Each number is 128 + 24 x the weight over the matrix's rms, rounded and kept within 0 to 255. Layers, rows and columns count from 0. Numbers have three digits each.

# layer 3 attention query, 192x192, rms 0.0534, rows 0-76, columns 96-143
123141112168085091094136116165127083125146109152148120126153139129170109132125100095144069100143147073101132102165161128148141128136121161091171
151130106108122127159154112115183187179186120115147167193117130124115146119130069110163133125153161124123179166141153154138112077109138113090086
102129149143138134124126117135162157168104147157115085040097151117091134152140168179129182161136098125160190134159150140121114127124127109145102
143140124052159128134121132136115149093147084016159132238090116140128171161133173164146150106076102111164152106076127073102181162084133184038107
160110080157112089101110152125128076145129174144145096087151113138175154153104101146123137118117116075113159096145133158165120141127119135127161
124091214145128118149096083154078090118086098164059097127080122144104106147168156142156064130151168159162125108175133135109123164138133155137138
108124114079165155139117156111154166161092143094128159139125131102118155109139131128113145151073075148157121163068114112126120130121147111145114
145127132096127101117131123128190103134127154100209159153149184100153119097095064169111179134053040115168164060136148068154139111157066125076146
109077099080186154114066159125139161174076148098143187121108152059115165081100143092104161146061078195130171125069179107117157188127111126120106
094070122137103183112150113130150098123135124064120106182123143149164158159132116141185144132134164155138167114115159151122159140143106140072099
136119121142181165168080162087128114103098121174110106032087113113073099105108173121097130181162148156119051127099097158095130146108188099218121
120123133133052061156149092160136092123152148171151090148157123166152080139125121106139106132178183066122174112217113168143120067178096101135132
154141105125075046098143067147127117162116157106175102230155147139135112150107094106136180099131156068101229103188131143102164091173070108079136
135178138146143103113142142080127159124122183206121099062127183122085149145134119154110155182169098117103107146145073125133117117138171115200129
087131178147124115090130099140050167147076118153076095072066148122115114166189165117139145092139115156151147137172126148098121142124110104109124
133149163120181152150127099137110147133073093188092105070063124108040070129109187157140120164185103139139095144132138148099117198148144148202145
109113123074104149091105184137153105157125111028208109173117154135194195146162107137123170098029076075172193144131135097155143140107118162061090
157147131189116109111133076129076174183142093169093108079123178117080121148127139183151128131165110160138143119166117196097095095097166084172064
122146168156123100105115119109147160142147166213099183018168132086097110117149106121144112157157154141117116132155154146147118078135127095196154
125128115138083067121156118171203111116167136120150110136139159146141119156099080128121197126115114085130149125125168096125102102204078150082079
118069130117098141102148120121148112187134158072184177185146179115194138142130052123130125085062115100125207127116156094155136086113064124017107
119113114110053136170132123174172126194175086116148147107168152098185151118099118123113109097139139126136219123165184129157123095128117142115130
122154118106186145127144150085118178172099131102103178109137169064076175115157117119132133142113062185122132153061160115130117106115140112147117
111103168140150160077120153131112160187067140123126171099126196049104154110131114122069172113061073186144160138082154132084165167120119093141106
148138082118149166176090152132112086085158101069140143184106097137137116091118149102106077138103139149109055118084110106091137160121168088109123
129147129168133160099132154098142125150102182105132081095146176130177180129151100175101197171099085120173115166108081117159108098114159090169150
121161156132177161113128109093078181095091109190063129079101129126049138129174175122113091152168132150109097105116112172100131153108197136226136
122102124186073072114170102163103125182133099128106130161165152129106132166106071152155093096141174098112171150170162168138099112161086145088090
113115123080118087132112148146107092137134132074194117206111104123155138115154103087132106128084141092104157119146137120128150112165126126041131
127146136153162156165115121111067141071124104189081108082126124137091108108139130142116051138196131147110046126125093168095111122104168158220140
121152112113073046171165137174162134187208132103190173189114108100120104112095126131110115151121077111140207161141175115168093110163083145096132
140127170174141173133096134090137189147083128178079127015073083134106131136128184110163129137141171150094101190108117168123138140074198124161119
117170153159110093125157077121107101079162140191106063107146109206116109176149138140151085147207190076129092127203082162133137086156155102133125
098097149164133207133106166132161090126118162127160123121140114104174138088104114177067174165122135135142083124133131125151113140116105131191144
145151113097132138121165094103121169202172096124134147147153159145132171103103080094119146149133103126116174171137084137124127082110175064152086
149136169129217186126096142077116159102062130176071144032044131122058112093118200136120094203163123174100055144101086156062152178095170109216113
146115079142136153108086137099151115092134163065179131114076124149148145138146164152158232111044083132111123101092102088139135124040141107084130
161101130120133136100160145132149188131096120035136159131125175108156191154149134173123187108046029124143194091106153083118148127113075136099115
131170215133165088076081131120095104071062172228056094070087157120048108110177142121124161187167145175121043138113078142081105151194128091160151
117155179112161147173119094123120157110120083181117153070076109090098083060135171123102127179139090179118081098098113108106145137137116103157148
097117110097106136132133133143157105138159123063195098211130142155155111154089097120109166121074146120098166168131137090108143147181094127074097
101113127128159160115108155142129174169082151137118149067159167078107156098140105117110143163109105172130171144114132137129118134142139083177082
115161133161122144095091187143112114053103160132153082111102146122101098162143140105093155154121104096090066119121133097115142149136148158169146
163128111188115111130114107125108084079138116164123091123135086180134091169102141127158119148162147101103101123157131120121126153127143137132118
143099126028120098194147090135128149140133069053133152255072075147106086100088152101158139080125136150131189122104162104071166186158069111023100
151126084117107123216135154156157136079142059093126098187100078105133102148133153144136092145136137132111109126116136122113176146105151170112168
108139145198150133123086141104104123063100171172101085010118129153159085125110163181117154173171112169147064072140093164122132143108146080219151
136112112134128194125107179161139141082133107089133115068105141116171128125112173120125133096089090153117101119095162052142125159106132189145151
140149070101079109157128152123138124117197125123198114249129069174183122128095076114117121099135169080114129138138113146170123099121119163073154
137173129162083087162161080128131102095180119138144072161142065220110129202136107164176111133194175066123091114179091134137108106128153175119144
108100163118161077180083132091157131043100205203070136125094069134058119095147119080149136116115199121075026134078077078127145140167130128119109
122154131117167160097156134129112187134100103137061142069127114114053150140193146151161125129131100154150127136110162154101114144123141169198113
119095104093092137171122144135143141166166067077184154153120096108147115130119134114125110120080143075122201160145133120137177114129108117125107
144115109143136195167098147120173156104110113136153127171056076118160101101095161107123160174108165155086099122108124129119165145092118068130140
120108101105069092074122111130131151186146111050171116179166162150191167169124092120157178051080123108136237142153126129130111091129094122027113
168116084105124104125105134153085078130187074026136107137130131111151189124174130191174068072090100105165200086117160126138132110111108186075130
111166136041174131141079136105135167069125145108110166182092126126081135118163163157138153139091113162141028096068086065102138114109138157100119
130075131134123146091096163140128161158087106066118166106139181092127172150134116106094165094048087154147194124125184126133137160103121155101113
130099161153127082072138102135113102205103133091102148181125152142116143160144102119166141057094126113131232094145145147123110102142098126036126
139129092080116152106131142136094121158175075041163164255129136138174192103157095135114084106090118127151159131111122121142114104101144125050103
120107099214044078169151133159167136198140141203086140078156125111122120140088089119112151126211181140090180157164151193151079098125184127134104
109119171142150171140078158101129110107094207167082105031121131130114145114143117139119101201142130177142013167095086120147121110143173120192138
118119127152143131141137160127176139179123152115128137101118150059141141097103125110091135155087099176131180153094156131118083113129085081108105
132123100180130174130130120156150158191135169151089125016128136098135158178119134144123168136188125109108147157165148147152128130102155154193147
112108116125130130112084148135121118135110125128131142152120138124154136135123129115129147159115120137125098114131119117099122147131133104107140
111121137154141117138130114136159133145131138105093159126125111141118116137138100130110128119126139104133121145148141168145125160108124116152080
101125115144124141101116139113100130119113139137109127169089143130153121130147149125120127143106123146133127106111115123103104115128140130131147
134083113112078144101090153124121129143138131098132118124120148116140169122110125143126129101109111133139113130114116152126157147115152107141114
149119138132089107134123122115135124131125126107125099123110140131174118112114112149135091113135139153151120110144101119146141099138126099157135
107104160149171112108107144147139130129076154125118130084130157062093141115105142109122143122125091184121152118106141133110147180122129088156131
130133134134129127168120106170083123156120114127143149081151137145133131128091144134136121111143109139132129134152120140142153147120141147138103
114150128132161101112138112113129132115095131147130111126092140114125127105139150121132154143128136118108144123125141117109106152136119129127146
126133120124126108155114123143105142153124119164128107106137161135116129128121138124163131151150125143138116124118127144106136143127139146124126
126118131129098133134121140145125127114132160144150117112138120141112114154144132109124130105147127104136073113134141160137125101117123117162100
148122130115137130133117127097130108118141103140149108127109126114156109100128132122119109161121142146109147089128125120124118119165106165170148
129126132134094114121139148125122133117148098103137120117149148123128136116140086157134125090113109110134108147121098130164116102106152114132095
130152132146161146121154136122128085119098109161140143117139109121109110134141143113123142143121115102112146142130150105139102129111144097105113
# layer 3 attention key, 192x192, rms 0.0531, rows 0-76, columns 96-143
111117154197171171151118117135100083080111145137090165132145096125058100126138142144099187103125126119092157119108190116084131100133082134093092
096152162089111068096129186122082150113079171140156098116138158097116104128124111108149170143128139072084151142125125138157100112100112120187146
175119077079125105116087156094166154151199159097125111154118128131182165125136114114135111127140149146150098157103085122182101135121169148128134
127116118091163052104136070118122120084095047141153108125132173116171100116122158071126047188129115206115199142166166094115131191196070088121210
116134172082152159123132107128170136115181127125086144134060140153122098143115073129103161145151101156135178136118108151069143136151140121112085
121162091157129109076097163157147062082120172117114166158190067113133097114131215113161157105116096132140000078074150126107172193165120173080142
125123090073084066105131164136139154134152108129154069135143181113181163129144098117108087138133127149136101171157070095194137135147144100162176
125150135140119095118101097124186186106149128127130134126135177122118105126111101128087085144135124111124194157102130091152104167190087117145105
161111094053113057102143173111135141134145159099155024138138209118176149158149103158099102139136104158152101201138052114175114140132170077167140
127170149105159079116137145155115112144097135129126138130156136104124101119126134098137141151134113139126088157137121138154064148127148113135139
142115116095085135100128109094100149124106144141134081102131086174152151149162145163178186155124122142155058093164063124105155128062165107121175
106159173196145183122138095139128100112124150139104195119125091100080107125113129117126158101151134081107150092099192154082144109137071151093079
126182169129160148129160133158142131141168154118131148143097122064098126146128132096102146130148123104128196141120186143105085112140075121123114
153102058125105189181121121089137165131193135121146119129086091146233169123078100139136113096147152142161204089120114146144158088105150145153150
138152075167144136116078180121158095138173130100134138149150072125118159097116165136124167094095184126162058146124171142146105140071169117103156
177086085093087122109082131111148130151183139088141131114118098119194174170126184143159107131093121146161095110128092111137133128109127143141164
072127118085144075089152098109165113111130119115110117131145163122126110121121122119101134206162153161107147183133170112166129157176135084103134
146136122139153163156083161095122139160165128089143136133132062118155165123121159103145134114131161099132125093140139114163126102078116160124142
159099108145076175158142191128094133155175176125111147114130092146138164121130125191122155054116102059122116153092093158170119113075147177153080
162169163133150116137066114137139139172153157161135138137100114079123124153105072088073050124152148145138182140091141137120040083127142119147136
079206136095158062137106148146110165079152118133133118128122168114045098113122079143093182124128135130103121199125154121149072145163108096195112
095124152112169101066118150113116120136156184113084133133135152131090145119135074155124152114109118150096099235092140125198109147142118095099132
181104096087094092113124165122154153139151102116187053136149179100172170122128108131110082134112123134171109157126035128191122100111135116178187
162141077062118108123099164115153129149177129079166081153134198120184183127137110157119125125148111154161101188128063128173113119120183104167144
078105185158133088096165098131092121131017105132157110118163155142076098139155151121168131195152123116126115117171129124105132102114134092135104
109140081111122136097135114116168175140191085106123114109088112129156165092091060132150101160156150154147131121141110112144148140170177116154128
148096069149068179153114151120145118130127084094127136114131084157182156120099203140172102093121149094145120055177094125129182115087120166125163
126171177124179145140100150152107078098158194098133157151156116065098138136117133095128122113127101100112143140072159104109142096110139140164111
068175132141154077124166109139126093088066121172145115166120116132119089142134155123107130158127124182137122112119160141080139138174111106113102
127123118194102183115142111118129112093082117131101181133171069154110086133104210127172153114102116123156096049139112095117194121112138129118125
146093156145131112111078129135065130123119136161141132119137182142110111164115082107122095132121141115117123160098150141124107112161104146141075
130109081073084122139124169114096102141137134112135090120106105173205168134160131126133174096092151134147101165123117140143110152056133103125181
115152139186150190161153091133133133123123133144098182102125054112104107096093175135147137124145160102107164051095162148081143111122104162089108
100141113141131139122144133122134171092134119123105112100128155141105109146145110129156148148147111135128118158153093096144150147159171110130093
091116139070141144129180153093147209166154116099148092137097117106155163117110071140106153125147152103107254153172137122212139114116101113148146
143125074083072138143099150107121146156121087091161095125121082138212183133141173150162138093126116138147066118144078140148145158076171114168162
131120117102120121163111108106140184121085075160125062105124141204148100103121084118131141159115177113135136142170130134123070152150137138121102
138129109052142082141100170116165145134194096110156066157089167133168152117134113112095110151144135147139134175120100096172082156142172128160182
178157066176093182193115122138137139134125137132158148159135036089201140133093180183164089098158141182180047014095122189094159099095138140178131
158126074147073111103071162107113155105107107126149096149153113161138156130144150164133109074110121136130066159157136118164121133118124137145189
101177181084174063115151107135126121178096138128148110156154165074121103136136105096119093191145144190107138177118150152129076126140119044148145
136110083081084093087106165096142147161182149101134086143133163103170177142158075155131127113140105150156115185128063142205122103117171116146158
132143117162160132182138121092130071118158080123144110157108091123117122108130173133120069152130186192149124052115133119099125111140127074110146
121119168187160142165137090148111130137095139140115157117117066149112101110103149117126139132119145110110145083116158142071120132119114179101119
115152165101122061076106153153071130143062139149165097124140173089127111134154172094128133133096127109092083153155143153112063120102093110129134
126091148127162097111137107135089097142098115103119124133132175130136132138140130104157089140116108168080111150160140127129136169150147119084153
139163099140129185129068115109162145142141128115114160119103101190143151129136141141124121145130109108151072075131078130097164124122223146094115
128065106070129074127111111103137133145126110128145091143113173179133132137145109127156136159120113163149093191161107109168119151096166119093150
098132167199154162118169077144111102080098114157111184105119120134085087124113140097131126135134138121092164095124171131076143147151066118109097
101143180166177178178127068148124127104103113141103219113114074115083084101111186116153115111119139100095166062121189127057164114129073164113089
111136117093076077153196120162123111125053168220173104176113129114158095152162130107106107157130065184148092145104113189069106114102131134159156
173091105061084114132112173134159100149148110098158108156124153120180159108114125135120087115093147144155085126131073109184111116074158144144175
064168131104160074060158151144087122130134174128121077122146196110116138132159093122123152156116118155059117227106139119165110178127155079105155
096121138103112067113102133107076149110071108115156092134117141166114143137165134133163169131127124138100079180147103150121081152111162131125169
111189170079149124166146132138167127178155101128160112167106140115151122123106099116083140160131139098118221174115163120134063106141079112108077
107138158133186126102137111149160112144139137139120151153126156154111063115103115093131101188116096176107128130110130130118145136156156150105070
153120093168106117143174111138121159141064066195175127095188139110150123121120167086133010160124115134117139119151108121120151158186121110153148
152134097044126088119128167131163106137174129102168063135134188135174161147128079118108105129116116150134090184116097112160093135142174089148138
130188125075179084154137124142163105069166166119118163159148106070143103105116104113106125136143149104141131139079130120081109130140066142170099
092152160158173119109154097126119104077078083150147153124146160105102099121114150110149130139138139131096149092138169087103158130185080126111121
147157206119131179140140127120103107143156228084108155116135086105160141148128113091176126099112131102142164089096126105129172100085083116118105
109115069135107134118191121146156182167125135165165101121137069149175162132114067133139122141148115169174073060129075155141162119145184139149121
123159099096114077092105170116115137127143151120174075163152175128143175141157080154117141124116098158141086192134095121193121095131158112174150
160106115077155157113125124082149159169208137088110106104092122138154187124131096129155126105107125148130135179132090124179148117094177109121128
152136124145141112126137156151138147097134117091124143168110145128141121098105145085154119141118143127112160117095107098113128153150145149144100
136143125145124128111154120126124121158136107145138133133138105110110137132123114152118116102134128136119137109144131147131124109113119145149141
109113119148150112114119125130131150096105114112131140133102117133129116098105135118141121160123154145142134099107094109109084164121134104153100
156144122141145118096122128078105156122145110094127094141107098173165139155120059182092120123129111128164115143140136127161081083115120136113107
136101121143132154131122145133136140091132159133149109139116107153135127137110119126109186131149139120124121117116113164130169117101140107122115
148118133121136125111133130107133134146164138127139084128096125167138177142142087167086153170128106128134093158183113165116154070120149124137165
131115121115077121121132128147116148133113151141091130098132127106117128136135139113125137129129109121124142159111144131150141139111111136085133
120127111088123131114127110114159117129094111148108154135118147137115127125129170121139122159112145132111135119134092114090152185145143096161133
160136123126090150174094125132121116132138171114146138126113111142146127140117141073122116174146139169139145103128102105137119121119139117125150
137128135119133166147181127143136139123151166141138144119171122115108112124127169126113105125127102157142111165125136110123135125121136140135095
109129115128132113105090116108121118130124123149137104132123130125119120157101132117097203109141130066102112161135148160092149150158144103135150
106129139126144156101132106124109150111159137102164116125131126138154151163133098131125145051133136116147110143146129128119154105081127115111113
097132161127137089129147143156136092086100116141129144145142129092119110124127139077153143123118168102081103108133130102111159176167100116169167
# layer 3 attention value, 192x192, rms 0.0647, rows 0-63, columns 96-143
127148146112120140130137131097130153125137170107123140153112094147142185129162127133140182175089136128112176138118135147127126122123137145131032
121155149096155125144132104108118142163125068107128140136110127124130149120145131168135093177127117155150132134111160097121145142101161142184106
198120164137130105130134143098138109167144155120113136211098111147134169072193104141147154187084131139183122100137131145127172118091121129116101
115117105104101147109116153149148123160156156112117125129106131122137131172120146143124158094125122139153128138137107112142128136123142111134128
134151107142143132167127113119141176102107157103097151112103140122127091135109119133128078079171122139140085126140114119111126132137124111141100
129131134121120149138123135132144127154137116118130153111092135148144176161140152131135111153083115116134184121124140127103116119141143141097090
145112116132145093107109145130118117133146097164167111079142144126128145090080131116115166157130139116122109149124158129138132130127151126179183
082125115133138102144156134147135116142118139113094128109141127115097101142112099123133155095173107132116104159120134147138093122132136135085128
091164134150139131110126113083112174115102120120138126144163142128151125125147111091120131153099138114087131160093135142148143140086143121136093
161109117151141106126111123124146102143153051146111117121145153127127117103143110141109108144100122129161091111114138126118104136125116109146132
146130123126070129137109117149139164097108172105090162133140142139090087166153102136122050063144125124141106130150130135130131110158108127115077
134125143154136157133127166144158133104118170085131136112093137114161163130108138079126167135153143124082170113109101170145128129105156152108094
191143119181125177123117128140099123089098087127110132163162120129176127185138148125087039077125156109129155119142116094137140109110124117120112
116136116095124111148148156154168176114141132109124106112131144128140164161119117130117146144142129136105141138144091128130128125124166131118156
168110123157160128132098109094092108172130014193124140116113133141084084128123132153116065095129129145161083133159159127114101120152083083112213
100123096097134114153146115118155149131126178126163111143078129131120158145104139126113171122133107114135131124156131144096125131064150113146160
202097097121154127143098110113140184135149082175125089102073112141134127087105155151099109152137157135152124097128152119107132135100158088139172
094130149128129140127152148102125101102115169119152104120151142157128119154135114088124155158074130112110178161123123144150141145130132122107120
128121177095099118111139133118122159133128119109121088159098120144088123145147130156127113076118125134129118135155119151150137127105121096124152
139126111135120092133148123148122104153105066153104097138115124140134092151136137153113088094110115129182108134142118155117117110120127138107184
097148154114152143109148136118069080105139113141164133151147121121150152118149122100139151123131138116101169117139097172116138124158104130161120
150121145167122162120156138100135136110141147155130152159127106132129102106153106122143128139121146101127145093098115140151139111126102144102085
074153186102114132104119129080075111099114179126135159179118131140120150131154139140151159103110116116119119095153125136137152135170073094142108
100119111114156107156107117141126128131112139133124124087139120120139127099107136093133090139165108143099137132135133123145117140100192147164132
093134135101149113148126139156136094177144089124154135132125138115140167128133116122123141194110099133130169134124130126116143155126163149132127
093150154154110211113106122129109118100105141104133154189094129143117175165162117153136149092129128101116144139135097127136128099154107115147054
099123157120130101126145126107105114160149098126150151165114111108099153136150093160144152132115127125150100126151131098149152109132100116122173
087145161096133130092097136115092141101121118125162142194126154113126128122110121153109161106127168115100100126147094091113137123106105086212163
115156093146145162142109104174146159102102122128082164115147132119108082155135126141117038066188115118121090121170112075114130137168121105125109
139132150157112159145162140113162119146144185112144124165066118132165199125151108147153174142116131097126174114136069158149099114105131154103069
128125150127121105124115117131121113140125085167134152135171138116095103095186101165133104133092130131163096138109142107125154137164097118137139
116161125099146154147135141099157158111150156078150149151124149127136201136137112138151160168150123144117136142133114113145137142139167149185065
128115143083119145100117127116095091138124094133137130149117140141130131131142151111132149073074146138161131114179173122120128134119091089175147
104142168113146126084115134100116120119112132093147139192114152115155124122157130146138132121119127121164124091136112106118169108133062115140104
180141137146119158119093110131098170078086150116092151143143128132165123157147134108106000087136110126142124099132119096128132130108132117137086
088121116102099125104136120143131083154148109125119106097167149113111109172124113131136125058139125114144129136163147122133139116154093144119215
124155181158126141113123146103143129092095161084116130154157135147108153136188105103129130145071106128147153092139133133126142135166111135103026
102139152157131139117114113084075150091094106121137123175151124134151102152123146124102114086122143125154135130143142143124121113090133119115088
183107155163123121123126115090083114152126080150136139142143098131119153071185110115132092163075129099143145103128134161136128124120088128111123
080129142129121135086108115137127113109124130097133131113141158114115100169126106122132132062146136139154092151178113106153156146152100119135146
146094120121133138151111120148143141112142151100120101132092131126151124141110143118113123101153151120113149103168094150119135129111116139122141
131133160127096104095139149171144094116165174138147159157177138118126150115175117120131181130089132113133129129130128122158132134162081140109067
104118148083127114148122128102122151115116141113099161136126139114135124149152114126161092135139118151111152155124074143127147135123155138131066
100112150129128140095128128108095108123111119123134153191118152114157133163145106140126138076122133132136147122150100139128136124152085117092126
139123136118130094109115114076087108152140039171145121119139131116149121104108131160123108129114149144117099153131165093144128106083131113130161
177119124096137092116113111105137140171113102171100123137104117123160142094118126151113116145131133132175124090131149141088141093099130137110121
112114119160136102146141123134111080140119105134128140142145132123116136100158124132143091127133116126136136144129131185120087107175079135127134
113137111127111119154160129127161164148146181109123090113123128144108095122139115094127149170126112145092162118096098158134136129078190153075113
133109134103128143118147141148167142149134155125119132127092121129138142140108126117130142100132129117115137103146120107140142120127138131131140
139135147157121204133114131128138161135144148101145151188122133146144166135145126137144140157096138109118173104141128097130140112096138137136051
134151139141105142123147135120142117148122122131126139178151109130135128132180105147136142123100123100155114108117144126146140111109085130109065
146134132115118136135114122078127202100117094132146122145099151115125106149092140138076073071162153106144116076179104122120154117100142105162130
143137102156138180168109125141123167115102112135117132102119136129124101147103141119125024097194140109105115116142128112116118117118157117159133
124095154168152128125130142114114115159152139144146154163171126124102155105153106112157177143116138101130126102126123152136116104156083120105136
139090127135082071105120171197129088151169150134159101112186146119120140105106125089126183128088145119082118157103133123145109136156122150118204
156153129125139118127099139118095133154093107121110125094107137127154152127118133113122136138130104140102124163126114153119131158090181128172128
163137136128113122093135136106138140108141121105121114127092130144163126151140108145116125163089139152138133117116137112121167118128126135092136
120135131166139154150139120105134136139131127129145132167125127137133127118150109101116116146142117133115150126114123142128112116067127130106091
139119123182122176125125134173159085159151121150089173120173112117159129146147147153119091116147123146158127164129164110140088128143082145100089
108167151123120149125116127129137142130127088144131117130119119148118118148135132149112153170098106128147119131129169106115134161113143142153121
132148143117145153120115108121128178107128125091097148174122129116151149158139155162106117118124118140132131121115132116106123128123115135113054
124102096139108140148134099151127119133106089147106131110120105125122098146122149141105064096127132127158133154141129135106082118146077126071173
104117121146125117113100124135112121130123102115091108110121137138123147121135147128117150144120109124144113113101148126122117127114174150134056
064150083125159167127155127143138118138135084119130131127123129131099108126145145134101154153114105126152141129118126098111149113127122141118124
# layer 3 attention output (transposed), 192x192, rms 0.0606, rows 0-63, columns 96-143
152159105121119147134129125120069108102122112090082147116130135110114117152150108158110119098117149121128103121136149102139125124142121142127137
139084097141109107133147135153099154133159138092060143106127103121152160122143132121149138098158116100152160127177149146129118053151093147107136
174140079119126096129144122111117151094084142091100140116122146156122187123129125152112093123112123112128195139139124090171166104186126144122133
103129142173127085126142111116122146094132109177110082151109107123113118133138151124139096138149121129089085107138127143127131176124164132169154
081089119122144160064125107125135130168195104163170108151132108113111132154146104113111142144120119115133098105130138138108100137113121155127131
150135157147113080143121136120104139092119107124052155139129110123148082121117132123155118097134152137096085147148126141151115111109152109154131
135097169137110125146152161139156111124112161142110163143173141138147124115115126104139105108136120145164129126100122125133138141150065096071105
135099105142146130073122092122106127092134083172144114170082143150142114112165140172146130144157136129131094143110142149105126143068141161145122
165121111093127146147140152129111086157160173093116150126147128132118180136122091139118145084114121087157154141147139124128107115147060141114111
161116122111107115152146164155121176140115169097118153151137135159099124114103149121150090142105109158101196110139104107156138084150119133127114
106148108110167152106100069124108137153141095172161110113116123120130132130150142138123129192120161138093121114115150115126105113114184129156150
122125141099123115104124131121144086113155127153133150144131133092107101159116150131121106100117132132142054142119122131113139215136123113095141
091110148079107095168108133140167151199161126176120091106136120101114194152076137081124148110121122086108117155166132137170127141144164098140149
133107149166137082092147120121113115118181120177092168171101114133145107123141143120152093089151134132125073149118126160129102173091146127164141
118136110117103103152112153141138174141079135103132092111134124136127135112112105111130161185124127144120200101134131114153129057117132097130083
112094146189116139105128117122113107131137109144144154115145106134151145106147119145104150114120089123150081135126124140142086112159106188111144
108099160153092121140158153149142133133146124095117153108165110136143126131128115080142153135118095150133168114137111133157119097164105115098116
168188119132150134118091125096122105144123137113163157133113116102112141117101155150083109109118119122117071109096132104077123212128125116167088
093161084152152107149104104112114128106090136136116103101102104122125116133145133134117139201119144144142116102137137123113125132151180146160130
138125101128105151139123122091105175109154125113136130112113144147147127089129104153140146187115108174094172126128115122144086072133154122169120
132142111124125092169128158138127106119089187117081107100126152122131131143128112109127115097131153121147138173125135115125145141126126102121140
156155099075116119155104106123180118142099141064174117113123130141101179159106122121099147155113133099122182145127101112157158139125143132108118
110178089133158128148109120122118129156068129123132059095143111099092122167136119136078122182113158118131141096132168094127145131146157123146136
139067141134115144115145137138134110151193140128155161136142118110173115111110118123122159090124102126163094134094133144101105120147062121086140
189112142179114082125134150134106133095132165121059180148114109132149108094101151139153106066159107127140101145120135147125111091131097124131126
097149118111128087128126104125112126107098105142092050089130131094094121187154147128129120145141164091136088139184162137150124123134178183134148
141130110137138077164136136145142150107047150126096109109108133174118176103125142119139123139166146082152211136138145138137160106105140131122110
056123157157138102145130138160171109117095149161109070095149121123108128163152137088134103118139113101165128130144132152152159126141117133091144
073109143103149114094146108141146138135155084178153071132105110103119149172133124101151173128137147097111129136148154153133117106077144149135142
135143114107108097122122121114121125102112134118109128123107137131093132152130134138113098101121145102142095143140118118157144166141146159112155
147148089114136138165127121139108157123085154087126128098127136138128150117127134125145134157127137145124210132140145117129141044132123130125110
134107124162138086091155135133080136114155136137063152154120118119107117140144134119145068085153142105159067131133147139145118148118120154131137
076152126161111086194137138118116143141097152129094076100169122097124133121134113108111098195115126149114143097131144126150118119171126110146130
124136107113142096168141144145135134143105164128062078106133102130093133159138122130131093156132139108129174144161137120158126104152167121149148
092129122088143121139114124139136149201159113162164069109131092088096144177076138108101172120090121089116098127146142108136122120153158121148141
104144146146141084170123135126136155131096137178112092120114117129142147083117139085136108176153120125102128117132141142126112150103158116164135
155178090092153098124110108107080128122110116128113113146106116109075132181122148159105099130117163140087085145135154087138130146121155129174116
118157103081127150139126139134127128149138147118164092094153126120118150162137100167088152164085129109134113110147154097129108120176138121153123
156146097075114128193131141124149126135086177072127156084144149147128166121103106118109144136098134135128215138137121099162151060169105118079117
092156129129175099129118138129139150148106114191130073142113113107090133134124156107119088179133124116113103081113159123116121174119162106165112
086107157144136119112134133136138110147141103188141132136135115122130088132118138118130133139117123155139072131118118135131115162149178117135156
162185116101139119152116121130125138104041147121108122151112141126080137148103150147132059132120159127085148134110139104143172166117141129142134
139121094135180115104132123153098104114143133133102127121100133143147107110162113143140154110144147129161113150127142166084112077109154142142170
116163116121143100158120127143126144119067137149093063105128127150099134132135149142129113164130155105137144145152159119148139122125174131156140
130112131114109147167146144138154164134137161086120127103132125157142152095129090115140160121134105091148221100137101135128132083154094101112116
139103136122094141145154136132135158116155130101101141110142125165157120112146083142141158142126123140127202133134109120175102053147111110122130
162153087113108136141099125111095152121083140095130118113119171123138104097132120153131131159130152169140139140133133104138118086117149149134121
171123123147141152085116114108110067130151125115187207148098125161150140103115135139118147096120109140124086150106104133084132172116122148153123
096132145166127103138118115099159128120126097152114102128133113106123103129107134102125114149142108131127089124144116141138133176137136117127139
128132118100100074156150135123151101122118146103108112096144116112101177168122135109111123103112133062120148151174119132169150140174111146095147
147149086085106121168124110118120152117107131097115093100108151116077178146123120144124106163122133092092206124167135108154141121177161142139127
054084148152123120130115124145178122189172138171158102108149086110122138155126125087099137161112085112130112115144112131147100131174137122126139
086084136098122147089123128141182121173190112155192124113136115099134131153099124105114187113110106107142108128141111143124109122134111119082122
150152116082115094175139140138158118113040149095106124122153174142098145164103126127114095148128163130137199155135130100175170149124120114084103
144160158117132144159132112106138110093077148151149156156141180129139119100116168124132086117130121163119112135087111129085166220108123117118131
124073139149115121119143153132124108112178127146065130129149133093171131120135119117136143090134131132169103128136161143119094102160076141100138
148173124127138097148135125138131158114102129122089123140112097165107147120128151133140119120148138098110158122142128114115154153101165112179120
165136081083102134117128123128136110141131159094192142128116131145110170144110132166099152126091113104118133138131114104127131111166102174100122
154164117070097116136127114112133189129108104117148079157089135129093144124085140138142124121126131079063148100138118107147149140110143131157129
147127118159113131121106124129069133129154114099080123126126104104113108146148134156149106126148134128116120111137155132121106099150133127163080
100105140122129112123141134162086132142129104148088106119130116131105133142165120130150126126142169090149133144169154140142126095129167144142153
106141130112115144138121117115114161133126101128167090128116138144143120115135102141132192167118140154090127119129119118126103075099173146154128
174111117121122174104146152125115127091161120101148143109151107114141086143137131179122144128106133161130135132123149115107112104166094115123132
153103144165103118127121140114117125122152127119155130100089110145134159108139125136137144096159109101076132167127116137123121119106120143151117